{"n_layer": 16, "d_model": 128, "n_head": 2, "n_kv_head": 2, "head_dim": 64, "d_mlp": 512, "vocab_size": 5384, "activation": "squared_relu", "norm": "rmsnorm", "norm_place": "pre", "norm_eps": 1e-06, "positions": "rope", "rope_base": 10000.0, "rope_fraction": 1.0, "qk_norm": true, "attn_scale": 0.139, "bias": "none", "tie_embeddings": false, "parallel_block": false, "extras": ["capped logits"], "init": "normal", "init_std_qkv": 0.0576, "init_std_o": 0.0, "init_std_up": 0.0576, "init_std_down": 0.0, "optimizer": "muon", "lr": 0.00451, "beta1": 0.95, "weight_decay": 0.044, "lr_head": 0.0078, "warmup_steps": 0, "schedule": "wsd", "decay_fraction": 0.657, "decay_shape": "pow", "final_lr_fraction": 0.0, "batch_tokens": 32768, "seq_len": 256, "doc_mask": false, "train_tokens": 186600000, "steps": 5695, "dataset": "wikipedia_en"}
Each number is 128 + 24 x the weight over its row's rms, rounded and kept within 0 to 255. Layers, rows and columns count from 0. Numbers have three digits each. The size before them is the row's rms in percent of the matrix's.

# layer 9 MLP up, 512x128, rms 0.226, rows 428-511, columns 64-127
105:117109104097135091200109173165137110131110120169094129119152130120111148127136136118139131134146146114180107110140098175148123088106143126136125148122129085111130120129103093096126168085117148
101:115096118121086101078111150113126137103103139142146099110143157135145112129155115073111133103127137110136119077142117120155130107136149122108150115158125110096106139150103137121176145069122104
109:100140058131132115119114104148109128119093160123135123171148128155130141140138144145158121101150148154125132076130125095138127167113119099105132105134102087136102119160148120131168163153119130
101:127121150132126114159138146112145107104129111167128108167131095141157140061143094125114113154100143171149084139085107125150132154129120149165138132168177130160089135106115119105158150096120144
104:124139161102089138088116114103191140082084164154118114114169088142139194136111133132182131135118127140145152128089134115140135111161114073095108133124159161130124089085124127116150152114145143
102:120145143124140138139099112150166186112118129158115101181162138128132122153144116104143081095159136091113091108130141154096134130171138121137089176128159143147142122155143106118138117092114151
104:142120104121094135121133092108110142089147145141169140141125115073129191102132117083141157129097136155127150114080197149071166121115125072124147129122125160132126113110167135157139139147177106
096:115151092111176119098123133097108088122150131081121136125093118107143131111127115112139146142134106150104100063108135133130147121120093117141158164119139158171121095142139075150126117118122138
108:142118121176128114135107180124112100108129141122162104141145158136114153092163099164142126139159168127081143127079127124119121122126101093137136102088131139112096129063102172094153114116101109
108:104133122153099162129138165122101129139111151127142162119147129115141127114145160097124144139152122154137144143122087143077146152120087154105121082131114088141109114125096105141137135107099111
101:137124130083136117139135144122143132144101155174138154161109110124161150147113128126123064123163164177120137090090114120095121128139120114147098143150077116123151167134133122114145131097139132
117:117138087118104117147133127137111143093136105129072135137111167102099095063109114125117090121099138122134112109143117126113144132119131114144158134105103182175130101111089129106123187094152144
112:137133116113197080142091166130154145118128123113148102110138130148139147109138142143156143098114113145102082143124142155061112139106128118118128144135132128149140106112145132171136148132143154
098:196093158088119127139129167104134127117116117111116159084124124139136106154161106129120129096114128177151144122131101131147126140114135105108106133140112146113118138140125117112171110119146131
097:111112133120090150152117133102144135127124142175116177216137122136116143165087110117127139133128129143117147139151123160147094125146127124132128133131149171125163151161087120130117084177107098
102:167127107096146127146121117112122122107129120182114139121120134124103092129087115134145119138135103131125142113156118135148147106119143116140151152121132130135161109160164148130121163121159149
097:155126163161100120145103134161150094124159122114118131147142148175147133122153144123148109119147099137123117114086142144131146099160077104105157084162154116117126041118132145112127190106129131
093:127181104138121118131111146109126117116130117159132135109110102098116151122126163127124113054077111120147096085132095126088087144138089101141089168106124131147116096167178170125128165109132113
087:099095124073158074112111170116121100156118129153091102121139154147106129110138154147117136120105127193135117122153116146083152144164139145172115124114149136101144117138153146119159082154162157
100:118145126128113151096095152127127135116140149141123123122122128128137140136125161128127105106124170157109170114136151125159159146127102101124133122110155135110160108122090122087130130052113107
098:112146125110109166131133151144141135206131106127114148152161100117137132146135143084147145090138140140077137117108103149164114102111088152118132110069106112111175135117116104136112096091168118
096:167107090158094135105108151124118125152134126132124118151132115125144129078067136124124099081115159139133168099143112155094097143111096131151119134125114127134104139141136155089164169147121147
096:098085136176131159086112132130141124150124143105113135130150092090124124139102123102088120127125113149108128093183157146095115122145139101190103131158148149100150125108104117099146161137149139
101:130108078154120093098113163136107119097103108105123142128108131155117098123157158093148173125124138141099124132133139143118117129117116101155118142059126143088117141122123129121122118153132094
088:102089117150117177120110130131148106097115118148159112161178141089109125119109123167138115108116095157134089144108125113143117121117086091130122132106150138117110141157115151136104120118097146
101:140153154133151111139132181116130145152172197128133148080111154120135139128109146158114102113125126153126130135147128109170096151115124100151133074157120109124097118131140106160172122126165116
098:102114108107127107101125124148104121145118174109139107139154105179147149101103120149112102094113108164141123185089137117119143085124122097115188105124112161150135149125101130116144159070101128
115:102117113161143114097154115106116137138120094137144098118156097085149179119119082115138115113116123142164164099155188117154122197112146075117153119122120121148143102090120139102139144097137117
099:155165165137120081115148104128159142105148145129176143104170145113139134129152147104149122154102081146125155150127155142145055135126134149173142127118144135107126099121151100134140148111114141
103:132079112146166142144152166147161195142102136155125111126128157140121143116153129112121140116108150187132118160110136124151153100130129112131118187094133155086165128124117098114087144154127126
096:143129144101113093181109126122163129159107122151113143131127142149097119133154120084184107131116096152152116157168131114120167119144141095115101154117151106142172125101119119118148154136145130
106:146121146110143163119100140118140097137139079135111098089101147131126134132140164115100112201133131130127114114132159118116137118091126109155122154110125107170150088142113134148099087100159097
094:136157132115115151153127128128159105144102112140128141089161155067133159111129147104145113099155129109102113121141148141151085140132161119166130087137136164150119129115088114131150110068127095
096:127126106104116134131142133107140130157088097122122134129106135139117157141148151073148116160074097147139113136127137105107134077155128127153126138131140158116118105153104156108119124145161120
115:151109098089160117108125120102106112128136140110158127143120113148132161142131163136136117133122122152125141127111142155098131136163146088142125153103124083121146149153132139168141143130120090
106:127079128163132109128120159091099128105113124128147157135125116114108137171138125143136091095150111145089187115123149139084120120128110066142146118120130119101124111145148149099148114127089101
103:121113120133151108112085084074155089168116130107095112128137098165140127156165068125081107096164161158112149129114120149117079157146116144140118119111135134132135132124150165111139117137145091
059:113171149120117124110132111136077138130133117127177131088123145139148155128133181160147155113133138154140149161136121117126125125135133153140130111130122174094111161099132096106120059108147172
076:147113071132091125093088152119145145153109112125125133119138061170107097136110089148143139112137146116149088167097129124142132123115129163140075084076160168134112122174141125146162127132145136
121:105121170072147141133127072104143169104120126117110091119139135134136163106120184100149126105100125179163073105133129180146140153129121127149124083105124122112087097166065115113161101082145104
096:130138138132111138136142137083143147153099165114109088127165155131094145081141162100148116135161157128120102126109107129115162165103146138112132100114120140133144099150091117104123159124147109
104:137154093142167091149077182108120137118135122138146147128153107167112112083095125092106148134113114108112115151134119120174153144161158131110097142101144157123113102146139098098126101078087119
090:129094130102158161131147131150157089143139131093085130129134152106146217134121131142169121098155113117166158132113137149140125114094117132117121149136119184063112109139107162078139115137149106
095:160134122159103129154096134105134171154149143112139102120123125136141109126139121128137156141109133147097147087158114127152135120079111174186127144124129168109170106154133153104164099140125123
120:154146139130080169180126117132137120140143118125131101113111152135112127073150154087171139135123158130081120144128103111150132128090104097127132137094100174153147135135144181123154059114134145
112:103139188112160151110125109139138135128125144119158137141140115167127147129121117127170090106119149173185135119146153150136108152123130094090170151119098132142125068127102092144141114130095123
104:155117113116136113108093143138115128117102128132154113091094160124089125106147099126141078158084131164147132123075118124125103065132155122132099112151138106108140092137143100179153119149119135
110:166098131137117105168112140170129143069110127171121135116145114094138134147141098121152131151167071135103124155124163122123104137129119091116163163104134138149172120131154078108146174065142129
107:141127087148171124145072122125082131168148119122146107118083114138157121079159132078142122124166129109161118083100165126132126105152146176156096106188075143099159101117154119127161120122120151
106:132128081107092154118079119103074104121118130108138154107180092075120161119126119094175159167130149121169114100110110141168131124136157143159114144133106096088143110138128144113098133116134145
087:172114100101127122135100162096075104137137128117130083158154122149153162141145126146153208104083134134135151136178138102162119179137129101116122173180154129132108148107112103128190140151134114
042:114117163181101172148106159140135135060175135177126136094110127106131129115066096110160071122129138156119127139156154127135138093121104096119119122110105113163092132113131155140128075107098080
104:152122150104105072120125146106116144103117172122095110145146129141144140102127144086107071105121157125105153100108106145105152143160151097131108148148133131102107129089115120132131105194120116
085:139113149176118130134097095145121107113121115163157151140125163120104126117149170090149088116112088100101121121157132180124121123112090125115158106147130173118167132131105077155100140134111144
090:118119111161113115105084104119092110111151156119102161148179121154121109111120121087127105115127103122139184087135122086128126131118086113164093131124142159135100150170125109085146151096124114
097:165101127129146121078120125120078086123135166152121155142149112126162123146165096109112167100124127139116105141139139177138143138134117172093147184120152132161121126154136142137114135147107136
095:126075115133124144142133118154113127104090126126104154160131160156112159112145115105150135110123143098176143153118117162137166124123154121131129157133120155152154096110156159143107148152123102
088:137098098130126173138151142117109123116084164104142149153146146086133081119133182146130175107138126111076125088137143151120137124105132141142137094109098172123115120181149117139128147101150132
097:118129083110117093165065150132106095124112139125111127141147127156119061103151125095141155112102126119120110185124115147136136110151109176106104183121116146124141112152105124141094088117083120
110:134123111118180135132112148097142142098125138141101165146182130129141131113150123154096143137124095211142167129164169102073151112157160129139143140129120116127143115134085179111162107118126163
102:149135105145141112108098170116160131129089111150141157115111091096125146131149138133145126151110136128136095139129125161119130145121111085109133119111132154132111090134128108136129147153145139
107:121118137146087138119105136163088125134113093088131173151127102132167113140157137164119103086163107104114133121146145170138102123156088134140154105155075151097138148168115139058163115122101132
113:106109091086151146166099137122106140164149111138131127125159140105152154145127136094133156157127129175164147097136125155126126145134138089147117123093098141119111112107171117145135125140108105
104:091113119132100080122099134143126078124134154145154164081100119118124122138140149136160140099145052109128117114165151141132126111123134095109117084130155190130128153118142100136174135148129104
100:126132122089131157089115136117149139173129143124116128146126140129145176095123136118090127105178128115112057137149146145107152089105091129180145116134116148139125113108134125147127110110130106
104:113128121113102125075085149108135115088126133095120110152131100151175138095117132104144134121137108097120127123143109089147125131122057138133125090092156154166126137148135126161105093093129145
111:138172084117139161116095116147137136148105134149093148148136137094120113092117185089162126149133160112070112098126135160144128120149157082145117124075164161111103141127119103098106123133154135
093:140135159169131129094075082143189102129120121100143121096133170126079123132140123090165125138123165152142125121134170109093129133122091098148117139145121130160117102141091143176155090136116152
114:105141095090122178144112148104122109148121114199131091139161171116164166104129130079161095144179137134078133105112143128128126115142094081118117144097148112145112120090130130138158117120168133
092:141109110093129097153114126130109143161112162119122155111175146137129180115143114108118126104148111155136115092115154147114120120123139126137155130106151140107109142153134126092196100100127133
104:124144104123127142144095097165124131135129141148152126110123161125145119139151097060120155132112056175147119142122113166130107147120096114108144138119097125121149179115127125141138136113116163
107:164107110089116137139086193138131112088100147141138148119105135103111186126111133147097097109146098113124127132133111158160164083139146089109143157126131127138162092160123145150120082111126114
097:126141107127154164177108155131142111131135077160136116144142144139119140108131109084127109097105081149147086143112114170095133124124140105159168146131108108118137138148137118141097123143141110
090:140159094156127130115112135141100122116151093165123118130116129131148123091137149112120100092131141099137110097109104150137150159090147082145131135118112120129127107126170117147163118152168128
105:129120122129098129154128138179148119118105119153106133123188127153147125106153187144172143138123088170115170108112140134159111135115124149158105128142139111113163121117124106108099148128103106
124:084101137174121120106095117074133092078130121114095130091095158131116111142150118109161158116124117136115111058130151108140125124132143123146143145114159128113097143153157087168170111153133160
017:116140122176131165101111127078128106138150130137099134125109114126134145139124147153114149075129138165169103137131113148120144156154124160140154099093154129154123142106116132131119129128137124
073:135114152115119146099142132095125081155123088153104125170118138132123178079140128162146182165128144150127114167164105135126157127119137151132135113107091098128090133125129144100125134131146114
096:117104140109115142119112169101116143110155139133152140121133112140120127127113108130130090097136131172134155156094185102107123116114111112120141101173122140155133106126116129151146109142142107
097:122098098134151131116162129142122126114105132159133074178116133075165187107125132121168149112132165161131147134132133148109148159165119104122138128155103149087163084108144118143135120136138133
095:152141112114128102122118137165121092126087105133078147163188103115154158103137151144129180129135109150083131147127130138134136125044113130139143147081128176144121126137153128108125148152116114
101:188131117156093135145088128113155141099123122150129155147153113130162098147171130101105159102087106148110140111086143174171115132117109144138131071150097129149136133126150166127139107123087144
104:180090086149132130134111129131157124147111121124119110122132152095112120132159096125141163104141133170118116139111098148160136085097095111080135149150133159117094102150145133119107093148153120
096:157126110173134159123128144106120182175113157148114141099164128138123102126133116114127121123118110123121092145085100121143106115125109082107162138090102139123148120121118088131168126089117114